From a checkpoint of a small transformer trained on Wikipedia.
Architecture: rotary positions, no biases in attention or MLP, untied embeddings.
Each number is 128 + 24 x the weight over the matrix's rms, rounded and kept within 0 to 255. Layers, rows and columns count from 0. Numbers have three digits each.

# layer 3 MLP down, 128x320, rms 0.26, rows 44-127, columns 0-159
135126087084134148099152138152125102137135079143135126126117113142164157115097109110099153104128129121176100165101121099153151146080129122150108120107109089135091132145131123073105117149079120138147121124132151098144130156150091102073077153096081139121112134105135125105146132134102136134103100105121147136164104143140125115121119136149128142122152134148139136135120148117163133132133121122153134144135195131165140096148097083160111146150138080155115137149120168165137115106094137
160134107128145156133161132129147134123147143148144150100136098118164135133149123136123078095130167168133128131153156148166138137135108167091090149110166117124122093157133068061088150150161162146140129122148139096156144121143130148118091107169082145130081124124150151128131104136097133161126172108125116122112140134134139100133145129170139158158126131131149088135093130119125127130137124153114118145155146145113124136170088108114137101127156121123131116094153100126117111134125162
123118119130137110133096131158118138100142142124117095103143118153101130105122079119111129122145167130134145153128150110099193096142133115110104098111134144146120136143168131169106142138137153128120129115100125135154157121158102149111147170120079170120132117188156157130116107097113092115091141130136146095160141155121199083126125138128125135137146138156164144118132123171230119135148147129109128158143095138113131145108101077161114104129154119109159130131102137132145149141108108
167083162081123110077136098119122155173149128154108150161105094127129108127165124124144140150124167094159122133104128111153165126132106158118154100085141123179088139162129158094111078170143120130139123132124098128130113101127100110170185136088175126104110111098127111111120113156079105130153116118068211117122135118138109096181089122129108164109107125124086131124100116148099122124134146126097098151136160103117143141149098111144085119151113142120147135124129101141067139098116123
132172114107061133146120163137132126136174100169125112166099149108155152155147147106118141140125129107116130112119111130144109154141121146116140164098148094118083103153140125110079148136102129111133126135101101124120160131129131113158097128154110123106128113118113098121079148132113096138127124150124140129107126128138134122187091111102146096146156148113170134149125120118148180047087107117139128101120131128126130122130182141102134105145140118138103104127120127129117117123138119
135143111138108122161139144136116116145095142121090165149146123161156103112127163130129113131142124161128104128129144123085108090125148150129116115107098111142122106142128126128164139124162159133152113141102118099107158114143108111135166153093143123172144127135113106091136121094143113124127131124120080166132096145114148159153166134117125116146161124142102119160151111134086092141089118123104103158088161126129121113133111158134100135136151103167147145170145160095156139129168138
059145127109114111136143126083173145115147103097124106151135108132137103093136148105119130149157145105162130097095140150131077160083131121119153152155149122113116161171095083123125085179159146134124120140117137143141138148125146137135142104148149166116120151105123120102164142153131087127140127162143051109088118153146127144122184110115127125157101175119118149104114108125150099116133132132101094118110152118129170096123126128124150139161121102130107156127146098161114102097125134
101120127137125114104065164069088134159118132113118095139113102112122106155106135086132104143106122110116145137110123133112158160136159125092159127134150129122144136112139114116115134132149113116138123145115150134131159150097141160172173135112168136166169125155204084093109100115144147121108178123127123191131140149125128116096130142109121136114132130130122128135123136088124068135139100163142084149084097182163084095152122137129102079112128103119124128070177160112139142148099119
121158120176104105156148095125117140130138153169136121076144159090092156129132165138126141104139118182106152131099119111134114083131099173134108146139145134157131126169109130133130140095116131130150141108111176140092152139113147111082136053147095156154113139123119122104149102126108163112160121125124135127102133146119081095098108138082113087137169129142126094152110159146134143157128080107139164104103177118136118096115151131141161135126115155132146078105121125102108104145128131
091125204107127169118145099121142115122124139130146120148112145124144140132102083170159151112132118092132125159097122137174100101155143132141140095113134133136167123126107150154149101125122153139114119073118110135104140126110146113131115099169121136123110105096140146104089107112135093095125116152134176120140121110130147179107186118082120079104126093153110146138142116149136114139080105140148141170139135115128130147137091121131122153135114128130146098119151171136130117142146142
159134090167130113124114096111120192098154121125116161154108162133093111098099124160108118104113124141161142120089149132142119116116124151121103086124135122053189139124142097127144119158144130164100143136154115108132143133087108156145136172130083132170095109162088129084129122136158120104165096162114164122093164099132141122111163137114100126130143172131117125130139118154141166121166157118149104157122104154132126129111115121122156149086108128113118148123165121149136144185134121
157126119139097134115165136103115116137097149128135179132132131149161143138142145169078110119174152131155098140133110134084160134147134136146114152111146149120172117103133095114132123126133129136117160136122137088153111151091154141147127150086127140153116137107128146108136130109175123163141108165132132144102140191118133122095154133137170136116154130121101147108142137077129071063146153121107106138140097113132138119119150140156129138120132129106131159161132134122148108118082164
122096085134103088148110111114152140111124172099099089148156149135118155115153101086135154140127159081109088099107137131138094119148153106119133155119134147119144133133146117122117120112164101124134137156132166166132138104141097139133112090110101127134142096149132157116131122225156175155121092114123194144092083160139132127111081121128094118127124141100157110085138108139105118135132140138129162096111160124136103146134147128167113084167153154131135135156129135195133177127110123
096114078148124126116104094136142124136127137129103135143140111146144161159115170129152148137087088175116098118136134108135128116179124118164116142117077072104133124133138119173036154148094124163093114106203157137156127081109145116162181105096125174161138152117150107132130112115165141122078174118138153143205110145110159100115154141104129092114120122124168108135177129149128109133173089104128179139130122120145140135117118152158138149131136135125124128107127104108137111130106142
149136118120107162132135122121159108117107090149158146148107110117153122153158105108136137117132114166174098145124128118144135138126140139108099166074118172144123157161141175126082119130141109134087141125127083108114097127128132118139121139108146137101119137117100096115101096118130110155122103174133187118096134113121126143134157124121117135095133133125130121142159110151150161117143129132153158089165153144183164128135114109111098154101135140130174157154120138121157076134115137
117135153113125094147120146114155142118154106098146140129150125073078139132116108124133086108148107120124130119167125118148150119109120108129115138140125147132128168145119159161133145157142124147164143145120149158159099143146138172091123195129122156126084129117131129113129128134151101132138113120122129129138179155103118141126153144140151119104153138156098146145186093104153143152125127162158143104121149118120083138130130119154109099144136182100162133163092132122132099142129119
166113129099106163106118069161133136108136130127087103114156131115151164137159123144162125115139104109124105151095088144157131122110148114123114118176131144113103136128159101118109106096122103152145147142115108146106117132121132118146101113144140138111152156165134112121107167162116111117149129116155143160132126122128147132092088117156118127108167119131157136115153120135136122177093134157141135122161122148135111105161180110150152142156123130128143136115126137135127133127145120
172152152129102137134134093135172118084136113128141099099123156131134111141112086108154177114095117103100143166141116106144173071090106122128151166132123126119140116114102122115149156097129138166085157113137106159143160126157130137086107097176110115161084119161107116087136136094140110130150148105106090076121156066123101123116133131128161126129165145098124133133150156113129141105089126136123147150130136101138152179100123104096104122142117148121118118180154147131137128111106136
076135128126161103111144140166066144107146119134135139097128095161123116118152137121146088117183145090087110134070113134123167089100085135118158100144166133148146108116133097115181140100161087158168159123128126138128137119118132089155149149108149117130120122115153179111141119121117148146103097124121130120158129128155148120084149110157151120135114132143140107137146139123170141096159125057146128133146129145120105147155153162127151169120155093127126107104099106142098132122124128
125083108118132156133152190091144118110135209082077133127113101132080139148096120070109149099168126127117142137091109125175108080118164141102085150118085123113160170133140108137149146100164095102192141147066143102152121131118107140141101147110143113132143111148130122142120144144103143167099099128157157102081133107108120132165178145124136096161139112165156132109086135133114107111184160140117116107133158060135126108102126105106119127112134114085124116113117133135167089148093145
116147122100134141086105144119091147102090135143078156148117126161146167146143126133122177082100121162129091103114137136132162128076105135107132110153131100108140088131142117185076168127119131124117146127129142123144130141078145108143115134119075130114104126121168139135144156120100136106128131114164157202180140125140134120065159135158110153148092059120162121131106118097139103143150159128143149120124117108152102116143146130158115111125173134146127080125118156112091127144105160
117147132082094125130121105120162151122135144178127113105124125151095175095158151105130120161173126128091100122119141129153121134171143113176147122113118137140067129132136134126149129114128137143128120129098164161128177158078137098155135176113131109153116119140111116127122095158114097127083100117127137155085149138113105123153118108104146140117120053134131090148094144167136138083154163131110145144131139138134137117101083125157116146107115115102160163111145074182107124133133130
144117133110119159096172140117128149153108112119091176125136111169169130148150145142094134111148117100107138119132104105117135123152181131154084126163126128112175138081121176140151107146143130174135117085167153097120146149120120132150121117102122111157152110171149080083139114146163109131109134123109089114175095131138091096152165144136118118133140109166150188132151149131181160124135115102102117132141049129134140135128109111159132132148154123120093138119126090131128100177138129
176109140153121133153145157130149131120131144102097108121151131148141144138168155119078095144124138140122117123149143140141158132163092124147162118142121121129121064133124150133144164154147161105136124125131126101171130139103132083121089126100132118108155122133206121109124161087115085103127103136156148107102125109122161065132141119122131127135118110118052133166155173106150103095137137133103134151177128181116101141150114153116157127132171148138123156130126129170102084126134152
113101142120163091135103134101129101115087149143137091096093115108096132143130090134121084125106151118086143186161108124121127100130147121128100134069161101126068128151130111097115120112120132167141131156084160124168115117147135096106187105116115120146206099106033162139165134165123116111130082139085120169088155096132092143153115162150113143114127111069103154110128097181098120124136097122133111095138111118105148148112128130155157111112157127145132170093135086126184136129110126
171079096164127107147136100105163120112145166132107157124112121117099142168139137116106118139135147093161102129123137121121167163114120137106126151120146143086123177145163140162154149084156118131162151087125091094153154136093166121108121098111125136165093178172118099085066089191116167139126149120158173131095117162129111106172127150149114135114096146126132134115135110150161116148101159103141140109115061147115133177132182120093161070082130126146079126155166125084168161171081158
110145102085136141143143117148110113107100105113085139111162127081088138106159153103120107133124118094140140110135153117166114100151137167127129130105154136170134125139151127145120138145145176111129142140133183158120149092105125127130166155107153097102161139080098135153122108148126141125111136128103149119109142146146128126156076150137109114120146153151106156108106110110126131153171125122131146142134178125134115129114100142120131079092119103116095142121162130144104129088136110
101136098113108128111139134151102108108154154158121128096171157118070099132108112121127145102116102137134150162157131135139134126145132100146117118119114107136115147115131122136112125109132129127119100116098148150103113111055118146111136078131155117118153092167144104111126142106129096140098145124118138103088111120163108041124132133137157149102078108096106131136130145122145090139098139131098145130145112126139123152110159097149109164134071130152148153135154121166106138153124098
107159104125130143108130086144149114116173152109118086124137114088122151137149107155122110130156095152119122144146119170165103086147106093166141126153141159104149198114114131128121098129125108147142129131135112092076106129134131117099071124135114096115119090105132146142112136134153152142101109127118142102140192120110141106175118118128107142140144140137117132150103104132109129109129106122170089149129179050150198156135127105118141122118164148109160121101132129075137140083099155
138170124105167114122084126177157150122058111095150125074148128152099167124112136144141091130110133169089151160136123118092172185116151166150129112128106099144142124149130088121176103176138144135113126110122116114110186133127067120156145141184149108097090125148123116101125098139106128095093127156154052094120153139166144134137091118143106174109166091158112161162116138154123134140067125126110113123172134115139150104116128134119158081132101116112111123120116133128103115122124173
175163132116110121150096124119129127113116082145153105146136122165121120132109121137116071139095111128120119091099100130124112114147159088132114088149118078150123079146131143179109184080075105089133082117142104134083162123152105152083151093117115119132112105167133128108152081134102136103163141141181152134140131110133128128137146134112101167147144144143116122140089151141162180151120173164133104135178167175103129118132119148156109127162117150136096125100184144146105120154177105
172106146136116108123141097120105144159120131169143085110140105174137165121102097134192139096153085161144125100133141122127143126130155116156146103116099104091147102118111136132131124116121140148129118106162151114099115085122124128098112120099147136109088132111165160128137170124096097160161177110117082114099123124112134125089114100128181113160112077122113143110161209103156089105095112120137114136087120137116125145121117108162173136128135123101102163140131120141103144149163114
134144131110104126106086142125102140131127107169121120093102127132100124122086125125136137099103142135141142103155189092158103134116071108164127138121114130135159126153146134129141140115127131142102126109108142152140153139100121124116116100124109104108143130106128118132171143122133166148132138110145106105143114146140091146121100153130081127113128147121134135149138170126111096126156128114112138115150152097151132133140115132106117102133161116123124141128154097107126151120102136
149096102153117106104119117140142162127122092119094133132122160174100117128125089106103119105113102145137127109111104138144165132146153137183107100129149115089133145154135124127123117119154083121116147118151134134191129150096154112097130109099140149152116117097097126144137147154121096155110100102105116146160097122141115142110147105148141091166113112109092121148118167139130150144133169139147144141109144155158139112136084079130135129139120168080152139068147155135101127152094114
107107121128109102101152097133117141164145127133116182102116106183170128136159140150113094132138107128121150131123155110127192122139116104149100106136111151089122100119094122119129161194125169123130154087149101094113114144100110154177103163125145135119153173149111170170094116183110136121137182187138103117121156126113134089145174134163131120156152133144132116105143139117141106135100118139138111169138111129148149087176173135117130131133159140079144093199085112109144125118144125
144163107150114112125138106114136146113135142129129143128120099196151148161121122108123148060142163102082139114112122096114135166118124122109150108134151117142204152140118166141129143128074156106112117157142110183136138105093137142137119093121131135153096129139127136139155097071152122119131152152145108141147123163130104103074177126071091155115128104160101135110130117058173132156184121160110153128133134114120131094181112134120087144146097106156125116132117161081145114151121104
126135127147128116116104149089131124116152125115128155140130120110075120133142116105089160099108139117063143141143116126099127086148133132140133162109119126188132132145110130148095119123124103133110134159146123132121133120124107095159135097110131109117109119119139178112169129105136140171121093089117170104138129149122135138140123161155130108132113107170109152095096090106102116103119148149114130139135137136153121164108142138110087129108116145101122173162125136119099135097137112
128133130151100097127104157088106126137137104162126120110092145143118105154074137125119127108108180130135177126118114152099149100090115146134133151115075111142156107169132131110139108142150115117101134168076138105156109131112134150107171088091116132161150123124160111108125119179147116134160170149084109115152108118105109114118119151111104103130128132139107151157142111084099106128153113098124136104108176121130146122088151134109113118157144124129171068129158133135107139119116112
179106112152151144166141112144123140132104101148123162141100094159170128132145111142158142130099087118169153101140146127112083106092093101142149136146156120120151187133157150152131129168137152175154151132094115138112130103155141099202094146121121141156127107130115137093075148119133113121129100138132135140114172097172115124091110134065139146164170118132108124091130141133133119110114164115176138124108064156136117108097118095125168161108123112143138131128128135080090099125103117
105168110155122086121150186163103183165110141139154169139110204176142121126085095161162135126116155123112102138129107124135132154130107163142110106129119085155128115117148131154117169131104140137101128118114109141138130160160108117128162158117126138121171131117122081110110092128153163128131127153156161085137099166109139136111085117169124129136104117145139102160136109162112171144151150104109146096149113161116138108150168139143126125086135112168117133127142126127117141113139135
138145148111096113127109098113128151140118155114147150139143154103104170148128124137103125144153133148115150112085078142113098105116136095120095135119120113102149088114136135129129119093111126145167141131094119104126151113130156129110151108099167122139129132117092129183115141137175193154134176119091151112119178117124165150091164143144120175115163127098142118115157129079123062115127142144137115149115093156159101099143131111109114132118137093159103112127083127115146113175182140
183126124128108107114153108098127154133139100152140104135107143134137124120083126122136133163127119094165126142166111134141107138088079135138103101125111148154110177115119171139077075111101114143120121143147140162100158112177160124150101098163114158096156154116162097104132139124114106184144174127113156103140184160123109158112140110129126115139114152088138119117118117145167099151127110144150143107126113132105114147124158127139157130141140096124124132145149142102126117143124179
086129153117134115110109098153109108152142126103115097107101101172157156119143110097128119190136097189139121144138127123132112112130143117141150082148128150140114117110117123160157083177104127117121164143092143137142140126165139107121132152136158092129142104140106179146138118147122130122116154147150072079094120123122154133097094118102165122143111102130105121132113129105104126129074134104137140120120152110095140121138166160119195077139086154138117134069120088128107087085108133
125134145127127104152151122121071107154099120149078107126144129088128123164135080100107119142074128116125177139139111114127148096122171139118098126075123136164150123096129127098127154147153159126125132137119124132149115108155133135142099117122118141116106149128161135145137120115179140124140155139176122120115139184156156139156181109111173128089132121156067100142122108148144142149136143149123123086130141168097098165148155152116127123158118166138095135160137119171112143101118140
124103030171084136041099101156151182162143191056061237092170072165130059087169152143152151155109149134054141145123166104038231126170165195151072147171027023056144089123123053092057124126159170089073186095133126048139090084038070105186186095056116189097178164084162162106139000142198121068083074099172206198216073129165088037113088100167152111179083101098145153255101216122058044121154119115125000255168187186084139149170255168169112159131230174071125045172100121161170163134106116
112132155126111149134113081146141172131124149123125132110124158128122159152151096141169091136142106134134100115165157112145091136112106093173092153107126150129159167128115133122132178095102108139141131167116173109152116120128097157077095127126097124107183124153101165152153109121144110113170145155103139167131130133147160143130120143140121110107142119123132140147124127175136167150158141108090088148124166094126129144140149126145105091130100170146147117097110117101108092093123117
113098101160133120149160103123098111137146113153139116107124151136144117141086139138168155110129102094101152090115140139101135096148145116161121128134170140098160167134116096135066159152129108145064101131107162153159091116168129100108088158166126093145158126161143127163102139100143150141117205112156083156113120146111100101144169126093131146138132126095092131158107122168115126097129105155152137123088136151125129110130104123123128092123080123183119133170139097132123110125137145
116099146078202129179127107058123154133141095110134137118155161113125139128115163131132162159090098090143105172145149128117147104093120179099119125176101103163083124164081100135154105147146130137110099097118122159129094146178153119118105195137109133132186121159126110095134101108162132141116152100134070099118130149136105161137125124126125118081119112129119136115165148125136085132152139117099144099113129135138140134124186127125127090158128142094114142165172151098096114108149108
079140111128147097097097149162140120140141096147166096138174123079118122174139104118175088113141142196146136138138116094139137154152171160104155143123129121090114153087159136113143146122117098151139137104128173106120083132151136130107106151123180084134136129150161096115150125143150091160126152156133127106112189136114142137094115121143103133121117090139105143127129129149103115132120128162139135133172132137139168165153156096123131140136124114132157130129133079148136105110140105
101143149098118117140107146100129149170093123126140165141145114142153129127168096115165133169135120159105121125109140126104138144131101155161131140129158125146107128139112139103117135127126102121139124122149117141104091100114146156149150159114154127178114074113145137135152149166103139154105145113103124137140144127169118155160173138117145098160132123179128146128140109138117138115141077123137143123153150145112097125153123121166104140118121123139134135129091109133132145130129120
114145151113127099099137133115151098137132156102126152103131124107166119144158154154137146095123146154133092118115135069131132112140136155131155151134104129088101154137121104156128155107131143152163128122133131152129164089103132133119132134111099116135113118152083124124180142166121135128118129124134136118144134130129129139148141108100095137126132114136101096101137164111119138128121134125101140159086172168115161154153148113155126074166133129122145172131117127109113146145104118
108149120121139116162154119096112134125138140143139132089120134102105110133193113149131116117154110134151137135126132135162107158132136139136150137134111131151115173143102083086152122137134126130117126138113143110080116117137097143061125106121123128115118105052151137103157153119120080156108126116101165095107128116139088135164127128099135149173138116101131169171173130193118148124148141164078096128085128140091112114117152087146137111161123112139102083113136180126143139163135129
144114129087128143114137158117103088100111144161109072144156138132100130130088132127130130110135143137151155150115096174175148165132124153128114091113164136122169149102127124136129089092153138139078129139169101114104137160142134126131090109098126158063135115132146131143084142100132118110128161112137072141103125153123137183148097133166118165123174137144123129137148185135109131140159124137118114138148085132119119119136140143120144137118119114120160105153121117126140131148120146
108110131103142062108153126176125145112141127149160132119132087104140139123161127124137093101140114067106131144115133136178136145120132166132148086145140099107105122095102125173123110095082108108123145156116121134118141152130165118120131153180124110099102164122088157128086098127109110116136163123140167165094114086137125137133159146140181109160127126162144122140143145118139149159121155159144159137118128129118119092137143154121157091136098102160157149150106118121153156122141096
131126150150075113125122151137100164131085052116097138115112129158166161146157109110147204144128218114141144114110163110104138143154156073117145139140134164119132167132135138130124137112126144144125140101155131178109133073127100133141148107142111128117100132147199095166111103124123088150164165121127083116155149107133145153141132127108140097137097116137158122130115117152143151125103138144137145083083152140152116160067129140107126090123137098158108122146129161096107138186138113
118120094146147146153138116102107170153087136139109127102125134114148167133137084151111148144133136151126139135132135135132121113103127053162098120172089060128145078103131103130103150152100140118137099118122130100132139106121099173143162142085185136122109089145129120179150110139121144110109121116130119149099112143149181120155160108139123112141132143106131095153130164119156125179128138110143138141161116143139122091093128146099158139159113112120141141109083097075102131145167091
108123112107123145135134098137137119130133120172152138163146173118156126126131143136125150138129128145127134146150110160125066152085128104148128103145145080131126132108073122127124113126086142138075147135102146110103115119142122132126087069127142139154130125096102116091144158125125127155172144122106143075124093111131137188144170139064154133179130088121129108156096124097144161110109168120134174098104152164163098118149138148119135111155129092161140150131115095122149112141167092
100139159139164114107192132133163103150136102124116145150111140118126143062140129122108143123151124094163143100180142132135179148145093147132166122164117121141147153142143176156148133130152066173120090116099156081139125145138139125169109099182148141122112124133143119107107106132114098117164120124109104131093125162132128089125202165164140084092124167117168094160108125136151133167180085108144152130106093126114117116115124144142113064123121132094143123129115119127124176133129054
150104155135084150110115151134139101146128113119150102133127110127093143143107135186126133146123122109152105139171113139138115129135158123110111129137107149172099098153124129148143151137107105127137097123112126103188093144164174154107120131126155141122157113139132129122091143101150147138104144148126121123108136110127105121108118134150120120151099160089076134150179121161145115183141125094126115120144132121163129121126115175131104138170124091120083134140136123130128125132113110
117110113117125134165109148162119151145100114132101107136118114139124108153140133141146123161098118147137133119119147094108137109126123167128129132134182174123136164132134111164123135148155131128089138122133138113159123133098117152151120124148128150133125129104141153115149112113137156148109122127129136114133144118149153124131110121144118159147119150140106125126121134136130153108105096105103146121109112106142106118111153136140133120121113120125072100142119135138109096068094114
098126166164141088100101141134094139125070128129109165137147126112156126122123123119118153134117117104132121138095114111166153135153128109109119115114118101120094126111125125105134118120151112100150139118125164122113149111140123142108138095133146120120177169145121142150119149128142123133133099098126101116134091176132144086122121104159118122160149100126062138144120175116137109089137142112127153140161115132127126146163177157104121104131123115146122142163157120166139127129148100
124118136126069191143128122139132115135136109181164088113111148163121137144159099166104139150111086125112125162134135147107173153183152153143138141105100136127153120148110145139092125064158150146115126121101120092116132129083155151131164126172122095166099136121110120141107137134103144136209125098110142136131137177125116119111137092154091107135077098101112117140150121128130178115121110140146115092139092133108138125136139108123082149135103167156087061110170111129138143150156151
177101144188111167117097119144095100124159100130115112134107115087130149121119135104089132138150138149155083151133202107116195118112130168141087130102142142147123129119117102132150117113141111133122109134118136176133136117135122098139117089134122133119110094145151138107101106142146088134103147135129157127144128092113076076073141096144090101120143121152132123155164129114139178151114114112132112122102118138136118113150128120107076108126129127160136115119138113105151118140145122
134168108126105140108140105126144157155130118184075142144169083097137138126130108142135112112106128155153145106135145094114069118103143085131116098094116103137160153139145148127141127129112167125102132135110076098083134142103134159120077097138066115107136131102102110164130132114116115106142132111129142163154165129122166110141151105120150150112099127091148140084135130104130101111139123134110097136124164133150115110116145086120144099134112125142144152135083138123175141116143125
107116138128125110127088174138128120146137132131127132117159098139121131118140124093119149114134152106134166139123147116112138173152127122140136125126145133140131113123122115118080150139101152167148122147182138128112178147183135140173141132150113134118142118168103159116124137105057090102154176136160092139125169138167112162110143105109074141141107160121120156168117135098120136144117112143122160124146167114137147096134103122122100154128116131155134129095116153133099159148113161
182130144149132156139106075112122179169110129170169183167151094106111138146163137150140127162134127139107156129101141162129134064142135116125107127136147099121122148123117104130126101122167109139161097161164128098115115120155158158117182150160083132102110109109105146083163073185090146095137134103109123134071178139089131124110122121128129090171134193121143122144128126146120156122121086151105106104077209140109155132119149121156147141139088110115105113171125129123133103119124133
096116159149124158133147144129137165166072126143128169154120144103150144111116147164164179152111108138156125160168152129170105146139143146118170112126112128128084140090129114059155145113135107078149123136077111103137145148114124114109102119118118099153155117178121120127103129138118105126142139099128129116128114154149143122146123126123119115118142157101123126123147095085138144097150132115140127117169093126143130115095131131139111145097107107176171124123123134128109114134125111
114139102126145121119152135120149119136118126113118098121144104122116155143160146128148163108156157092142160122129131159111137095122115181092119157125129134102132116118148126107141142139127146098111130113103130131145171139154139092148083161140129115126113154114082128132139105150115146143123132128129135170120148091119093134130098101115117143078122110146120127080086087103128154127118116122094118139119126181142122114157130098127130128146129135115102149118112107124123130180095113
113139160104121149115149115110105114116141108146118134150122162152109128110107143118116126108130154103128136135102171146163163082121112119130166126130104137125116132146107126148161123155133156125177110143145146153138164080103133089080125130114145103127135107138157160117119131114136130116165136087127140114128093100120098165165128111140110145136108136114168095102141112140141131141131096126114119161129163130154128121113171135140118124123075158134113063097147148085140120122134137
142097143164129116111159128071145095133166153078132140153136169118140129129135111066161118123146143119155185127145115158137120164071118140139139169123140128126108185129102112125148122132148157157144150102172128109142110168117161149114165135141089127145142112123145096157108144142154116148162145137150131133030137159083157159161126111114119133095177107088191161123099104107108167105098121159153131109119158118146116143081130131133176128115116106160130110153131100095135127163103135
123078105098091128143138114107166110151136152131146136149126127137144120115173178145099123136156103116104143141122097136126139171123119127131108143131141136104159130121141150140145109135117160107145130110160103138143139142134097140131124133150066120135129129105108150130117121138112167151145108135139171114086138134105130131172116143095164135125135111101165099150146121117160152168125117084127132135137106122106110105134126148113130140164150154117086125181148158081139106124130181
106142118106168109144124083187124110147106123105105084126167134179127104150160160148108147111124123140116113167125123086120121205096124149148099166154128083116108093102110135144136111117123106083134114151067103121151129155123144135179120092095135132180118115113141158133153184172101149117102132144099131171134124106106139121123140109120171124099110170169130134168167154124133106132109126125129074124113106125154125108078146137140164160138079167115157121143160154083063117122127117
147094088065109123157108122115136153112155112126130140133100165124174149141141100113156123146122140104145136136149095102136129105150117143144056080150105086110149105159148161145158149151149112132146099153138085156141101105123163127144119141095043158102119131146114093105121178113137095149089160162094146165159167100132109122147120159109192071110109130158097159151142124152090070107123118148132126168170162064084123164105161112134126137076121104123139104134149100131110124133177136
147159101143107142148132127053102104106137145122130118123133139143110092100102138131182152154120159143106116087136119140106100106147127143113122093152120120094137089121117129100124115150155149130148136132124168126108162127134105129135133160090142131082140134087157120102131099140165131092102133118172124125148131122145103143121137112144128121113161123155100135104104133082118128116145137129111124153106111165119112097156129127144108122110112139122082143124116156114139091140126133
140106118096089165140189137121129130111158129162137098139098114101169137147158147124161183110123159148095144122116121118123096134134138133129189116174125152127108148087141148116088103074130161122084131117114117118111130059158146158107120134128097123101127167148137121124136148106120110114128083137136117147107104119147161137155161134099169145075158138112117142163134095124130129082163130087107147117090100091102096100149143116156098153104140068112118118111145120107095116097091098
143150145129154144143104112123100112156078098150126097142091119126119149174141211165148114151080146125137119104118120130083074105123076127104136084114119152108155105137135104156097126115150121095116167143096137093145167141113126140136049114131168144138156131160127165097211140146116130112125134111136114141100110126139096153135129131145083083096091099166090131137132107136125142115132123144116145143126112108084116123168129115141112108135133136105110150108110125076103122137170150
167113163112151097117095116120121093147101113150144120125128150105083136130144095100150136139120142095126147144166130154146176142100111110122171084129132094182121104144093163116076116151142147103132087155171113111088110124140135096140168116100125126153133126140153085115169103162156111167129144120151099150135152108118151157170109137089110112106142099108107126120111139122154129140087081118113128091124128156133140113152155132106150087127147119122134122132119113137118129154099119
123084117142167106130150089122119129147103111146138130125139143085165148158112152137178093080141163149155146127151138153102129135142109137154080127134154132142127118133099119114118154070152149124119177137099123155163128141114140127129112155147125115139090145102105116150144135106169159125155153121114145113154162139117126133104150131137134127128177110066097124162137101140135108161140147137134149131126109120161076114126109092099142106078107111101133110159117187112140121139123159
095163108105128143122146164074108142133130099138155136144131134115140112121140119150117120126108089146090129129093121113139085126133100142126164092103149151128135130069124150153165102129133155134081143139120148157119113146142125133113164085091147125121146155142131149138157103133122108096139152144135093102131147128168088151122168142107142118158134093149155160127120157115134125150127116134121153159138127125131124133143105120120129125130148145133108160112125128121082105138154151
160115178145118068121066113101135157132133125159131128134180150151122155092136111109120108197139170117120121152128117124149134135101145148099132109148078141135109085150106149159100083145101114125103124124119145145096115165196132111149136084171121153128165121144130162121119133096144142149114174133089075089149112146132106103126108159120118127139139126103171129164150126074134120127135109128166130124139148106165080130105158122101089122108091134124170105133133139154078156100158077
121175154098126093150177099116112111127127162136122151090103125105091131118137108096070105097141107098138103174143129172146119131135131095145111116120118136068134128126143155154136192134084066175137105146121157160080146110157088125097165157099105147148120136106154112147115133149096168113098114117127163137136106095146115119102117136109134117089173127118153118097127164119185142124143137115084158128075103096135146134161197096153105143126136142072132142149107149122132115127129124
090141151131120125119174159167094141137167101141160120126129160095131106179157061141126128107153129129147101135123107123131077112138077118026159106115136163157147138170128081126133171136120138139150106117151104141136157086107139121092115130132131168127095144140080141133144147153096132109109078107132124121126146143129128072136098105099131096128089175111104131147092070173088131083080110125131158160104168159131093148141131109135156116104118104162189135141123115117146114104123121
130117158167128093131124161119104117130107110109107112151147141125132124140149122084152140158177115094156114127122160146132153123095111137103122111127124135098101107103108149125067099117135117067098122137077093139111117113103124121124101169128106120207081109134140114138136136081118159098124108113093145108069157122130106119109183090127134117121098138113139119145114061091134120118123150073157164135118102131139155148132128126135118136142118135118109113164120109135125143114143108
151153145130089100128116174137124106101109153128079148111107160138105122111100127111124104164169132115113110148136119136134121056144135144147139113163123155139160136124114116113092153129145095133138124097106107140153152158109119112097115131124139154122126128133100158115109140144103120143122116150144101121096090148148158126074140120102165110153083146142163179101106073116101123094156112143140161145149115126162111098164117107120132109157135137110156119116133127144176138115108105